config.toml
head_dim = 128
d_mlp = 704
bias = "none"
lr_mult_qkv = 0.5
grad_clip = 0.5
seq_len = 256
Each number is 128 + 24 x the weight over its row's rms, rounded and kept within 0 to 255. Layers, rows and columns count from 0. The size above them is the row's rms in percent of the matrix's.

# layer 5 attention query, 512x256, rms 0.0968, rows 30-34,157-162,285-290,413-417, columns 0-255
size [ 89  90  89  96  93  89  92  89 104  96  96  90  85  82  92 101  92  95  94  95 101  91]
[[145 116 113 129  98 151 137 113 133  93 125 136  81 143 123 122 117 140 102 110 113 116 134 128 130 111  99 147 122  85 112 137 102  95 128 116  91 118  96 125  82 134 172 147 123 120 195 130 155 128 145 128 124 114 152  84 139 125 122 172 127 129  98 136 146 145 133 114 156 167 126 127 146 157 108 151 125 136 111 109 133 154  88 151 137 108 147 128 134 132 103 108  96 120 135 147 155 109 152 124 164  82 133 147 126  70 154 103 146 121 131 115 138 102 134 152 103 152 133 120 118 123  92 127 102 138 135 135 138 127 129 137 131  80 112 118 140  93 121 150 151 109 128 133 139 111 120 107 119 122 106  64  91 131 162  88 105 117 143  93 138 191  93  93 162 158 135 203 121 106 131 139  77 128  98 134 134 183 150 148 123 120 157 131 130 161 156 114 131 162 137 134 105 119 114  75  77 137 136  96  92 137 183 112 118  87 114 121 104 154 133 122 183 157 109 122 111 105 122  97 145 128 144 190 154 140 140 125  83 122 124  84 127 143 142 143 140 115 121 137  79 151 170  94 134 139 134 110 104  77 116 162 150 141 113 119]
 [ 92 105 101  90 136 129 101 160 108 103 114 107 102 111 118 111 116 140 128  89 131 130 128  98 119 136 124  83 130 138  96 136 148 139 155 109 114 125 179 157 109 149 158  94  99 137 131 151 133  99 137 114 131 128 115 115 127 121 143 100 164 121 153 120  89 146 114 142 110  91 115 136  92 186 131 135 177 102  76 146 103 156 152 151 110 120 103 145 158 142 129 118 115 147 127 164 154  87 161  75 106 121 113 108 123 116 115 127 123  96 148 159 115 126 117 110  85 143 129 124 150 148 156 129 127 136 118 141 100 127  81 181 130 154 117 112 138 100 157 141 156 100 135 143 110  82 110 167 117 163 127 161 146 198  83 130 121 108  79 121 125 137 109  99 226 126 139 167 154 124  99 121 108 138 135  93 129  87 121 133 119 105 187 103 107 113 137 139 146  96  98  98 114 142 169 109 118 114 125 116 136 121 124 142 111  77 160 138 112 126 118 114 103 167 135 173  95 143 152 162 130 103 133 115 138 135 152 124 122 113 119 141 150 120  88 120 117 109 100 134 135 152 121 115 124  76 107 148 136 163 141 154 115 111 126 106]
 [142 133 103 145 146 123 139  79 106 154 155 147  96 135 186 116 131 163 132 127 109 129 141 158 156 134 136 130 122 116  98 104 138 128 109 113 124 138 149 142 131 136 139 119 117 101 129 102 121 136 129 152 129  89 144  78 127  97 122 116 104  82 107 120 154 117 149 136 135 160 141 123 150  79 157 156 124 169 124 128  74 147 127 117 123 130 139 101 139  68 151 112 148  82 112 174  91 134 160 138 100 145 107 144 142 179 150 132 146  99 178  95 120 142 136 127 119 145 140 143 105 149 132  75 175  95 144  86 116  94 165  96 123 114 172 100 157 117  95 144 161 126 157 129 129 148 162  97  98 139 135  80 126  86 151 123 122 147 147 117 118 136  87 126  90 134 111 176 174 146 144 140 115 149 101 154 130 151 142 129 177 115 101 173 137 135 131 146 112 107 108 154 116 140 119 138  99 151 179  93 137 144 117 160 106 145 101 138 157 138 160  74 147 134 147  87 116 132 112  97 133 129  94 138 114 126 134 147  84 118 133 140 121 123 184 158 157 105 114  84 133 147 132 144 179 141 112 110 112 149 148 134 121 106 129 119]
 [168 136 132 122 115  98  90 144 168 143 151 118 125 136  99 126 183 151 154  82 163 141 142 155 130 129 116 119 128 134 121 147 132 152 155 132 139 149 165 115 118 145 166 154 140  90 135 112 150 128  99  70 104 104 172  91 141 112  91 109 123  91 122  82 114  96 110 156 112 115 126 102 149 156 115 127 121 145 134 111 116 115 120 148 132 153 143 107 154  91  99 153 103 129 164 138 151 152 170 131 177 100 122 175 129 127 114 116 111 110 158 115 101 123 132 131 143 132 125 161 165 127 118 156 115  87 108 125 111 174 149 166 133 182 148 138 129 104 123  76 166 123 111 122 114 132 123 101 116 168  98 119  79 137 145 113 137 139 126 140 163 147  94 144 100 127 143 151 132 149 103 129  87 135 110 115  95 141 141 106 147 124 150 151 134 124 126  71 126 104 140  95 134 118 167 108 102 149 127 128 125 141 129 108 154 113  89 151 116 107 129 102 132 158 167 147 132 130 163  94  98 113 129 170 129  87 150 115 143 144  98 156 146 112  95 164  96 167 136 150 100 120 143  70 154  39 128 113 128 105 118 131 112 122 130 150]
 [ 94 135 122 124 107 132 127 137 143 150 121 150 131 127 113 131 114 125 117 131 145 119 145 140 133 125 135 145 124 163 152 128 120 100 140 118  70 121  98 166 118 110 123 141 141 156 111  74 137 149 112 128 125 172 118 104 155 119  78 103 179 168 131 137 139 135 146 123 127 120  93  98  94 101 156 106 184 111 108 127 132 154 116 153 145 147 134 154 145 134 112 149  78 145  86 118 133  88 145  89 115 119 145  85 150 124 167 116 140 107 102 132 155 152 141 134  72 127 102 121 112 106 130  76 149 164 131 121 127 165 128 119 160 142 106 123 134 146 100 144 106 113 105 139 131 119 103 162 129  85 132 102 129 139 129 133 131 164 130 166 139 170 177  96 113  87 132 160 109 122 114 104 146  79 164 143 114 122 162 175 132 111 167  98 138 119 179 167 136 120 143 140 140  91 166 119  87  85 109 122 147 127 146 119 154  91 155 147 128 109 148 155 105 141 124 108 111 130  79 138 117 108 130 123  73 185 116 173 119 141 128  86 174 148  73 116 145 132 137 159 129 150 137 111 109 140 167 174 140 159 130 103 106 118 113 143]
 [107 132 126 127 124 112 104 142 123 119  94 115 147 117  91 146 157 125 117 113 147 167  72 127 167 108 139 162 114 139 137 159 150  80  94 163 121 171  97 135 134 139 108 138 127 162 134 148 125 187 141 121 127 118  86 107 131 140 165 167 117 160 170 100 139 130 109 133 168 104  61 143 151 147 122 152 112 168 139 119 175 115 141 143 166 173 119 130 107 135 164 115  84  93 132 127 156 140 137 121 124 157 110 121 132 110 117 163 128 136 133 128 109 126 122 109 109 136 152 100 117 149 129  76 137 145 140 134 139 158  98 113 122 133 169 146 151 107 125 116 129 120 136 145 137 107 158 131 173 189  92 112 157 145 161 117 132 167 123  97 167 117  90  96 172 101 161  51 118 125 124 107 129 141 133 126 159 155 120 117 113 164 119  94 116 127 132 162 129 124 167  70  98 153  92 100 148 114 120 134 139  70 111 135 159 150 110 147 119 148 121 132 121 135 119  97 131 143 126 155 125 167 152 176 114 112 154 140  90 121 175 110 141 112 125 152 173 130 117 143 153 112 103 144 131 127 126  93 117 144 116 100 106 141 135 132]
 [150 139 133 163 133 124 141 105 117 102 143 108 198 111 144 196  98 146 120 135 132 140 121 135  97 121 139 157 100 134 142  91 105 123 158 107  95  98 113 115 123 163 104  95 142  94  99 116 152 138  41 135 161 125 109 122  74 124 122 143 179 116 139 115 123 157  88 165 116 147 116 172 107 156 119 113 141 129 113 121 118 121  96 123 110 108 120 125 136 113 110 146 128 121 120 174 164  67 109 173  95 101  84 125 150 165 131 123 140 114 106 113 126  84 110 124  94 124 113 155 118 155 118 149 129 187 131 129 155 165 115 147 112 152 160 112 134 138 165 124 106 119  94  88 117 111 144 118 164 157 106 122  94 148 115 131 123  89 133 117 138 129 163 123 150 123 131 134  52 110 129 115  91 120  97 164 132  97 139 106 121 112 164 161 140 122 117 165  79 130 123 131 134 116 142  96 132 100 113  85 119 122 101  88 133 136 133 138 121 138  77 136 136 164 149 122 115 145  86 126 119 136 102  90 158 143  88 160 127 130 156 140 149 140 107 125 112 139 122 136 120 171 142 125 125 117 150 100 150 117 127 168 117 142 141 133]
 [147 150 126 128 126 110 131 110 125 108 129  98 149 141 133 143  89 161  80 150 137  96 130 134 116 123 144  83 129 105 132 120 126 129 152 150 107 158 157 111 129 149 106 125 123 123 102 134 130 114 136 119 138 112 142 105 118 144 109 129 131 128 153 121 124 154 186 109 118 170 125 120 105 101 169 144 135 135 117 111 152 133 118 124 126 114 149 160 154 139 150  90 152 160 112 132 118 149 153 144  68 167  98 128 146 153 148 149 110 101 163 122 124 161 102 120 101 145 112 143 160 116 126 119 107 153 154 144 162 114 109 114 184 130 159 135 178 129 105 162 121 109 154 179 144 146 114  91 121 125 122 115 151 134 128 123 119  55 107 140 122 119  91  87 147 131 108 111 102 127 102  97 115 142 116 120  98 117  93 140 109  75 133 130  94  90 129 127 134 157  85  94 114  98 150 114 102 123 101 120 117 118 128 121 125 105 128 153 116 129  56 137  95 121 115 130 137  99 182 125 141 149  96  60 108 122  84 133  99 127  92 135  94 137 163 124 114  67 182  92 128  59 100 154 157 151 156  91 153 107 117 125 104 140 144 111]
 [117 191 105 118 163 130 143 117 109 107 146 156 164  86 161 155  75 145 163 151 111 107 128 144 135 146 115 139 143 123 102  72 133 147  91 128 152 142 146 153 117  99 138 131 108 138 126 130 138 122 123 147 107 125 123 107 118 130 112 149 160 128 132 130 163 137  78 135 129 156 137 176 142  82 130 158 123 133 146 115 105 158 126 160 121 151 100 129 144  80 124 119 102 128 118 176 142 101 114 160  89 114  99 128 109 163 107 180 108 121 154 133 133 141  85 112 152 123 124 142 110 112 138 142 100 146 135  93 145 154 150 135 118 129 126 150 137 122  90 123 136 129 136  87 108 126 132 151 108 139 113  93 154  87  97  76 141  98 129 105 147  84 109 129 169 126 116 117 147 144  94  75 157 130 118 121 149 116 169  87 121 130 165 128 149 129 106 156 160 119 175 131 132 153 133 108 125 172 157 113 195 153 104 147 128 133 119 116 130 143 122 100 166  92  97 117 148 121 137 138 120 141  84 156 176 135 156 126 121 143 127 126  90 149 171 152 213 110 102 166 133 150 117 137 150 156  97 137 119 114 103 106 148 113 144 128]
 [129 124  98 118 148  95 146 101 108  93 114  84 166 110 101 149  98 144  88 151 129 132 128 134 204 101 126 120 131 104 165  99 156 118 170 134 174 136 153 107 112 166 154 120 133  98 147 121 102 158 101 137 154 162  99 115 122 132 140 111 144 121 145  96 127 102  87 123 131 143 106 158 140  79 122 153 148 130 140 128  79  99 133 128 100  83 118 122 140 138 128 124 101 128 119 154 132 153 107 158  95 111 112 147 123 135 194 167 138 107 149 116  70 148 123  89 161 120 144 130 122 113 142 142 185 120 133 100 144 132  97 119 158 145 165 142 145 104 132 108  77 160  85  92 157  96 144 147 114 129 148 129 104 157 150 100 154 127 166 116 135  80 114 135 102 116 142  97 125  93 126 125 117 152  92  84 107 133 117  95 101 109  97 186 162 113 122 131 117 122 133 109 117 167 140 142 160 133 142 165 114  95 121 123 128 113 138 141 117 122 118 164 148 149 146 120 145 108 118 114 123 138 100 115 141 151 102 137 151 115 115 115 107 134 116 141 137 120 159 108 119 136  96 172 119 115 177  79 127 129  85 118 134 122 190 120]
 [121 153 156 125  99  95 152 159 141  94 114 156 146 119 141 112 132 153 145 149 163 109 107 174 118 128 184  91 131 143 143 160  91  94 115 126 103 137 141  88 111 161 130 148 112 134 134  89 127 102 109 109 125 174  75 144 143 133 115 140 124 141 134 168 123 139 133 124 115 123 126 136 124 165 123 169 141 108 118 112 161  98 129 116 149 153  96 127 130 108 124 136 168 126 140  84 117 151 108 135  64 104 145 124  95 132 120 116 148 153 111 123 185 101 129 144 142 142 117 131 128  65  77 168 110 140 149 178 161 106 143 157 107 106 124 126 125 122 109 151  85 128 172 147 125 113 137  90 106 114 173 143 112 124 107 121 126 154 159 161 138 123 139 147 156 151 132 172 117  78 101  98  79 112 151 147 155 154 136 151 114 110 109 133 131 123 147 137 149 144 124 170 107  71 125 107 116 124 121 152 119 134 104 116 109 170 177  99 114 170 132 119 119 114 148 144 114 115 118 145 163  90 140 126 150 126 157 141 122 101  95 114 139 118 135 140 130 129 119 148  93 108 135 111 162 172 128 147 146 116 102 152 150  66  85 172]
 [133 161 116 149 120 137 112  94 128 130 159 119 120 134 112 117 118 130 118 122 124 158 177 166 198 122 140 108 105 124 140 106 132 141 110  83  94 147 106 139 136 137 122  88 110 147 145 114 149 133 136 102 155 141 136 120 119 144 120 117 120 122 134 114 179 149 161 161 107 101  72  98 105 100 142  98  98  94 153 126 148 142 158 144 149 126 104 155 120 159 127 142  99 125 145 128  94 114 122 133 152 144 146 102 115 146 131 126 117 174 120  93 157 145 123 130  88  92 102 122  92 114 180 121 110  66 112 155 125 128 116  86 131 153 117 130 143 117  74 110 183 109 123 126 112 133 142 113 115 123  74 144 167 115 150  69 100 147 119 133 102 138 132 136 120 121 107 101 118 144 139 161 122 171 128  81 109 114 129 107 107 108 164 163 119 105 160 146  40 132  94 153 146 135 115 135 131 105 122 144 149 144 116 101  97 154 112 103 110 128 105 153 124 154 125 160 105 138 171 139 118 136 153  97 155 153 129 120 156  91  86 110 149 130 159 108  77 107 130 146 125  94 105  98  91 117 144 109 104  90 112 166  95 130 121 126]
 [132  88 156 174 122 126 119 142  89 130 152 129 103 156 127 158 120 118 129 106 126 101 136  96 102 148 126 135 148 123 156 150 110 110  86 171 126 125 124 114 138 190 118 147 160 130 131 143 136  97 144  98  84 117 126 130 130 115 158 107 102 132 161 141 132 147  79  90 135 124 158 118 157 128 119 145 136 123 148  88 112 101 143 139 119 141 177 115 115 102 183 120 147 142  95 115 144 125 127 132 143 150 135 120 134  98  84 110 117 123  94 115  96  97 117 120 159 169 162 114 105 107 114 109 127 101 134 172 124 155  88 132 125 151 158  77 118 171 149 142 117 148 130 113 127 143 126 149 131 145 127 118 109 125 132 159 125 131 167 116 132 126 152 118 133 130 116 122 140 129  66  89 148  88 117 148 149 161 141 151 126 142  52 124 133 142 111 123 127 132 135 162 114 137 167 123 166 105 154 122 113 104 150 138 109 135 183 178 180 115 124 123 151 130 101 163 157 129 112 121 149 161 104 111 121 142 104 147 125 108 140 102  72 116 172 161 147 132 182 110  54 186 162 130 135 133  85 119 121 139 113 104 103 101 135 129]
 [139 109 107 137 115 154 151 131 141  93 165 104  88 146 132 110 107 139 121 100 158 118 122 121 156 162 157 140 158 134 102 130  73 121  82 182 140 148 142 167 149 134  95 122 145 132 146 109 143 115 124 162 163 115 108  87 138 158 131 152  93  85 151 129 139 130 120 148 129  68 151 173 112 123  99 151  90 111 112 150 124 137  91 129 131 138 145 168  98 144 107 104 143 163 176 140  78 127 162 142 131 121 128 127 170 189  92  92  75  97 111 120 150 116 108  82 127 133 134 152 118  96 135 121 125  81 150 131 153 101 132 121  88 153 158 124 142  86 109 125 101 134 164 117 115 138 131 122 120 130 123 121 106 159 113 159 150 108  65 132 126 135 130  94 104  99 155  99 132 130 131 157 123 154 131 144 127 141 115 166 127 113 114 151  97 127 126 161 147 112 155 133 106  89 110  89  79 127 155 133 105  94 134 148 145 149 123 143 109 107 122 128 146  96 161 130  98 159 135 170 143 105  90 106 117 143 117 102 122 131 152 136  91 134 107 115 103  93 148 122 117 112 168 166 176 131 126 146 133 123 126 158 130  80 145 127]
 [149  94 146 151 116 137  91 110  57  69 103 137 138 110 152 111 168 120 147 123 150 105 141 110 155 125 104 116 159 161 157 129 130 181 101 129 150 130 134 130 124 138 120 136 125 148 150 177 127 124 120 130  92 127 145 176 101  95 105 108 121 143 172  93 141 126 153  84 139 158 195 125 129  95  90 113 104 128 146  77 115 121 125 164 126 125 144  94 134 135 144 113 143 141 137 112 114 141 124 156 147 155 173 133 146 113 154  97 152 180 136  95 122 139 121 113 156 142 108 135 134 103 134  94 126 111 136 108 127 149  77 153 160 156  86 149 103 118 118 130 174 175  94 156 101 124 117 118 107  98 126 102 158  68 111 134 157 159 169 159 117 148 129 116 117 146 113 119 105 138  91 116 123 141 143 137  70 109 128 130 108 132 147 147 159 120 129 103 142  72  97  98 131 138 143 153 112  96 115 154 123 113 101 150  81 120 156 160 128 113 138 150 117 152 140 109 101 144 163 149 156 166 134 166 154 143 116 129 155 124 108 145 119 122 129 130 163 116 110  83 105 117 120 126 122 121 136 101 142 117 113 147 138 161 180 131]
 [122 130 107 138 132  90 144 113 146  89 108 160 149 122 130 118 147 118 130 123  59  90 142 132 169  89 127 161 137 131 109 131 106 118 122 170 137 118 126 135 173 143  92 146 119  98  84 134 112 112 126 130 113 103 149 137 159 143 140 140 106 121 174 128 136  92 115  83 123 118 136 161 173  96 130 149 185 149 160 176 122 119 150 136 191  97 143 119 130  87 116 115 135 128 120 126 151 131 144 141 149 157  95 152 161 105 129 106  65 122 142 111 112 102 132 105 107 102  89  99 147  96  83 158 112 121 129  98  97 118 104 132 142 145 129 166 113 104  75  79 111 136 129  91 140 119 153 109 148  75 155 108  99 174 137 125 142 120 167 135 153 145 142 142 108 146 103 115 160 111 144 121 122 123 126 103 129 172 158 148 114 132 116 116 115 108 135 157 108 119 140 137 107 126  98 149 135  62 179 132  95 122 109 129 150 134 114  97 162 103 139 178 149 157 160 138 133 120 139 137  94  99 113 118 142 140 110 103  84 134 114 110 126 164 111 157 128 133 146 126 119 179 112 103 128 125 150 146 127 110 101 104 177 113 140 124]
 [160 125 108 118  76 123 126 119 100 158 147 109  69 139 128 129 145 167  88  82 135 133 136 110 112 161 146  95 134 167 114 127 156 156 135 135  98 164 141 116 112 147 134 144 114 168 170 119 122 125 134  85  96 120 144  89 146  99 103 143 162  89  83 152 172 121 102 129 150 128 120 147 139  98 104 115 136 103 138 119 114 160 161 164 112 170 125 134 138 127 106 115 165 115 156 149 142  85 126 160 165  91 177 112 115 103  89  80 173 124 158 113 151 116 115 157 129 134 145 113 103 132 137 105 103 129 138 152 122 141 161 121  80 140 163  82 161 149  88 140 131 131 150 137 117 111 159 147 115 136 140 100 133 125 183 134 113 179 109 103 113 120 104 117 185 129 135 186  97 115 114 141 130 144 124 129 114  94 147 124 101 148 123 128 124 139 172 112 124 142 104  92 126 114 181 115  93 182 125 133 133 123 150 108 110 166 139 144 139 119 130 133 134 126 133 121 123 107 130 127 133 169 103 114 128 124 182  95 164  85  94 139 113 101 151 113 111 115 143 133 148 139 128  99 158 176 121 139 135 136 121 133 131 108  87 124]
 [116 134 134 128 148 153 117 104 120 155 143 129 105 134  63 108 123 133 126  99 160  98  96 116 124 174 123 170 101  67 125 107 101 151 107 123 127 117 142 141  94 110 150 170 138 159 182 144 131 168 165 134 137 126 112 161  77 131 136 139 122 139 163 119  87 144 106 118 152 141 143  86 122 149 149 190  94 149 125 128 140 143  53 156 117 124 173 143 170 114 117 123 131 138 138 158 149 133 137 127 172 144 109 133 132 138  92 146 114 144 104 132 125 110 170 120 132 145 107 128 131 146 106 153 156 103 127  94 130 128 145  95 156 114 140 153 134 120 159 154 147 121 152 159 116 148 171 143 115 105 144 143  94 148 145 152 196 113 104 112 134 180 106 125 113 134 102 148 103 117 122 112 136 118 141 125 112 137  96  73  93 160 147 124 150 128 116 150  86 144 165 138  94 142 101  95 137 126 154 156  63 112 134 122 114 113 117 172 123 105 117 118 133 133 158 113 129 141 118 138 122 128 136 148 116 148 102 121 121 140 126 132 138 133 114 125 130 210 132 102 126 102 157 151 114 108 117 146 131 118 168 174 121 175 150  99]
 [116  83 131 153 108 114 100 182 141 119 139  91 134 101 135 162 128 144 130 118 162 151 111  96 126 146 142 149 136 162 149 136 127 154 112 153  98 129 146 101 145 143 106 129 154 129 159  68 105 155 135 152  96 121 122 124  99 176 115 177 146  98 118 144 126 148 111 135 138 109  99 119 151 162 146 151 146 166 141  92 135 179 111 112 100 127 133 124  96 103 140 146 140 121 110 112 101 140 141 136 123 130 124  91 151 132 130 116 127 138 123  80 147 113  93 143 126 141 133 139 104 100 121 114 113 147 130 126 106 173 126 129 140 157 126 157 129 135 127 135 157  70  97 138  95  91 127 164 174 140 147  96  92 201 122 126  43 131 136 144 146 143 135 100 131 108 122 193 105 127  99 171 107 156  65 123 125 124 172 110 138 149  97 113 124 135 157 133 110 158 159 129 164 108 128 116 112 155 154 136 110 126 140 119  92  72 141 114  89 121 153 146 108 113 148  80 138  91 116 118 148 151 123 122  83  93 153 105 126 120 135 117 133 121 116 116 148 143 112 118 165 143 140 128 113 127 123 168 110 140 159 118 120 144  69 132]
 [150  96  98 125 127 173 145 149 132 137  99 157  85 165 167 131  83 147 139 124 130 133 127 153 159 129 132 123 141 110 122 143 140 134 155 128 133 129 173 110 117 126  92 124 139 129  77 147 115 163  76 140 143 123 126 139 118 134 117 121 145 111 134 133 124 141 132 111 116 105  94 125 143 139  83 129 153 120  86 141 158 146 131 187  66 103 142 112 127 110  77  92 127 121 129 107 118 120 157 172 183 154 140 148  78 100 148  96 145  66 161 146 102 132  88 101 131 140 182  91 146 104 104 125 105 116 137 100 134 151 143  77 118 154  85 111 120 144 128 133 120 107 143  98 104 151 131 133 117  97 127 126 160 125 114 113 112 109 142 130 170 130 129 101 160 111 155 149 103 144 144 125 132  94  83  96 149 120 105 109 159 123  91 127 113 175 148 103  93 176 100 117 109 140 118 129 130 172  83 131 104 105  98 123  85  80 124 147 110 127 103  86 141 127  97 116 123 114 130 107 117 117 122 128 131  91 136 120  83  86 131 167 148 126 134 123 150 107 165 156  90 124 107 131 148 138 145 109 149 115 134 140 163 163 139 143]
 [100  56 115 127 122 168 149 111 122 148 137 161 123 104 114 124 138 160 140 156 134 127 129 132  91 146 120 145 148 123 120 106 136 150  98  80 148 152 115 167 177 113 135 172 140 166 113 120 123 130 138 133 141  73 136  97 107 113 116 162 107 103 143  98 153 159  96 156 172 128  94 135 123 133 107 112 130 153 129 116 122 113 114 110 162 153 129 162 123  99 176 131 134 113  94 124 134 168 161 175 147 126 106 127 102 147 113 147 108 177  82 112 155 172 137 108 134 133 101 111 146  71 117 106 115 115 130 132 120  79 149  95 120 107 144 122 119 147 122  72 163  83 120 132 125 127 147  66 121 116 148 151 136 140 112 145 144 117  89 117 117 118 143 115  84 127 119 143 177 106 137  99 120  53 144 118 146 158 135 148 116 142  93 125 144 107 111 131 117 146 149 142 113 123 107 135 108 142 149 140 106  95 145 129 132 145 133 102 121 104 106 137 140 105 144 129 128 144 158 123 126 142  91 103 172  81  94 151 199 141  93 154 109 166 114  89 126 170 144 105 114 139 107  90 147 141 129 134 122 140 126 158 128 134 101 122]
 [106 135 143 127 119 126 130 120 133 107 128 112 153 120  57 132 114 169 133 162 144 143 115 130 154 164 181 126 159 170 138 140 130 105 134 136 192 162 134 115 139  68 153 120  80  99 111 134 133 159 148 139 145 130 127 107 150 144 138 153 162 109  76 111 155 171 114 136 129 147 101 155 162 127 124 136 138 139 140 176 145 124 125 106 149 132 128 110 115 106 137 144 164 119 138 167 122 134 140 159 168 140 109 130 142 141 164 128 126  92 143 143 111 147 133 130 156 126 167 111 134 129 134  69 147 158 152  88 120 121 111 176 121 164  95 137 113 197  90 116 107 102  95 105 126  99 113 108 150 164 103  90 159 139 125 119 142 142 177 136 154  93 135 152 119 140  72 149 117 136 136 102 107 150  95  79 144 160 125 120 136 164 143 129 118  60 176 136 106 125 116 155 130 154 100 168 110 167 175 144 114 108 116 151  98 125 121 124 116  98 144 134 111 122  88 127 142 117 138 130 129 148 145 166 149 133 101  90 132 157 133 133 144 127 114 140 162 156 113 127 174 129 128 119 102 106 145 131 133 131 110 127 159 114 169 126]]
# layer 5 attention key, 128x256, rms 0.0971, rows 29-33, columns 0-255
size [ 90  99  83  96  99]
[[ 69 186 117 106 128 141 127  92  72 177 160 115 137 152 167 131 122 127 125  83 170 159 139  99 193 128 136 113 143 119 129 137 124 147 134 150 137 111 101 162 146 159 121 168 106 131 141 189 128  89 100 142 113 159 165 174 105 139 156 135 167 124 107 165 157 118 117 176 120 147 117 144  88 159  97 175 148  96 138 123 149 133 146 112 138 137 113 111 128 142 124 137 141 154 132 159 107  85 103 101 105 146 163  75 138 144 149 116 138 119 153 101 122 131 127  90  90 115 118 136 141 143 135 126 122 196 112 166 144 115 108 135 106 133 150 149 121  83 115 144 100 187 133 120 111 137 103  87 129 112 147 165 113 134 136 106 102 112 184 126 131 146 140 137 135 159 130 156 144 133 160 138 141 138 167 126 136 112 112 151 107 152 149 142 142 139 167 119 117 124 109 144 129  98 138 128 112 137 137 143 105 118 108 124 136 147 134 126 104 139 135 120 134 101 122 151 114 149 132 151  97  92 120 100 114 135 149 144 165 197 147 118 138 137 113 119 105 171 174 131  89 105 125 140 155 101 140  83 115 151  91 112 128 124 136 135]
 [112 150 153  98 137 137 155 132 101  89 151 133 108 123 125  66 148  90 143 137  92  80 104 133 140 126 165 135  88 123 144 133 124 115 133 110 114 103 140 140 153  98 143 139 159 112 138 118 130 114 163 124 118 159 116 149 132  63 127 104 139  71 124 167 196 149 111 172 169 126 149 136 120 121 143 121 137 105 145 104 138 184 140 124 130 148 128 183 125 154  87 117  95 123 107 174 126 119 155  99 138 167 122 124 125 131 135 121 147 124 118 176 147 112 131 127 154 107 138 105 108 103 116 160 112 122 112 133 189 118 152 122  84 103 133 168  93 129 153 114 165 126 145 132 107 148 134 116 119 127 137 116 119 130 115 111 115 135 136 123  80 183 120 113 176 115 160 108 132 141 151 113 112 125 131 130  91  99 117 120 162 150 150 142 113 148  80 100 139 158 150 132 130 117 158 143 146 192 142 117 123 163 123 121 147 147 132 121 138 155 152 155 140 108 124 115 158 142 126 116 129  94 121  92 124 135 103 138 126 142 212 181 151 122  95 172 150 111 160 137 126 119 122 109 110 139  84  99 117 164 126 112 102 128  85 134]
 [165 126 123 151 131 137  79 111 161 158 118 113 112 122 178 175 136  87 134 146 115  85 154 114 137 164 161 111 141 110 109 129 151 146 117 153 105 108  89 130 159 164 148 146 132 133  90 113 140  82 167  62 128 142 143 136 115 113 117 144 128 130  48 110 147 133 137 132 118 132 114 134 124  94 138 152 117 121 205  80 123  97 148 152 143 136 165 103 134  99 143 175 103 130 127 102 145 101 119 205  93 108  97  88 148 149 133 141 119 110 143 105  93 136 148 146 131 149 127 117  83 140 131 152 141 100 150 137 146 153 129 128  82 130 154 133 158 139 149 151 107 120 107 112 162 137 131 128 126 156 121 117 116 101 176 136 128 127 144 111 158 152 145 188 144  90 133 161 118 131 122 146 100 133 112 147 120 187 121 129 135 151 172 145 105 136 121 178 132 141 131 132 105 116 127 112 130 144 115 121 132 142 121 142 142 147  93 127 142 103  64 114 148 141 148 118 115  86  96 107 130 119 160 157 163 127 142 110 147 143 116  97 132 131 138 140 138 173 135 163 117 149 157 109 136 152 113  84 101 139 131 146 132 122  98 147]
 [107 105 152 123 136 137  91 131 154 126 131 141 146 121 140 119 135 121 145 127 114 164 120 114  82 103  78 108 141 143 161 131  95 130 131 121 121 149  93  92 120 103 152 144 133 126 134 150 106  87 135 109 134 173 104 125  95 147 130 127 114 116 159  72 106 184  97 149 144 124  91 106 132 135  95 160 128 116 110  94  91  79 106 119 161 114 111  98 135 142 115 144 156 162 108 141 173  98 113 133 122 118 150 141 106 114 126 161 141 111  58 137 120 120 122 131 113 114 128 171 113 124 106 149 102 112 120 162 150 142 160 100 132 119 130 113 113 123 162 165 119 149 121 119  64  57 132 130  80 127 144 150 160 117  97 111 100 150 111 126 104 135 138 127 137 108 139  97 136  94 147 143 132 118 162 114  86 103 124 128  91 159 148  89 144 172 117  95 115 136  91 106 103 120 123 128 147 103 142 110 127 102 109 116 145 100 109  86 154 126 118 101 113 157 130 125 133 119 154  71 143 101  84 124 131 157 208 136 183 121  94 130 113 122  79 127 111 130 138 130 158 134 150  93 103 133 152 132 107 154 151 128 133 136 131  83]
 [116 120 163 137 150 108 102 109  89 111  94 155 109 114 161 144 110  62 127 139 135 164 147 129 111 112 123  79 136 125 154 111 138 126 116 107 115 150 136 155  86 143 150  87 121 112 174 144 180 112 153 169 145 122 110  81 138 144 140 105 150 114 121 136 156 171 156 152 155 121 112 116 164 131 152 116 143 126 123 129 123 106  91 140 105 108 154 127 137 146 161  80 139 106 140  87 130 132 105 145 107 115 134 108  92 100 124 152 126 100 147 112 147 123 120 103 143 151 158 139 163 164 176 105 143  87 118 137 150  92 107 102 118 141 163 176 138 113  95 155 106 109 155 153 150 154 122 148  97 127 139  89 126 136 121  96 137 135 133  87 143  83 106 124 169 103 109  94 158 100 163 115 135 137 137 125 150 179  99 107 135 149 116  75  89 134  96 180 139 102 146 132 126 125 131 120 157 142 128 105 194 132 172 183 109  98 152 102  90 116 137  98 137  83 100 134 110 119 111 103 146 131  64 107 146 144 126 125 126 125 114 130 141 144 125  85 145  94 138 122 142 112 118 148 120 153 143 141 138 119 131 118 115 128 152 130]]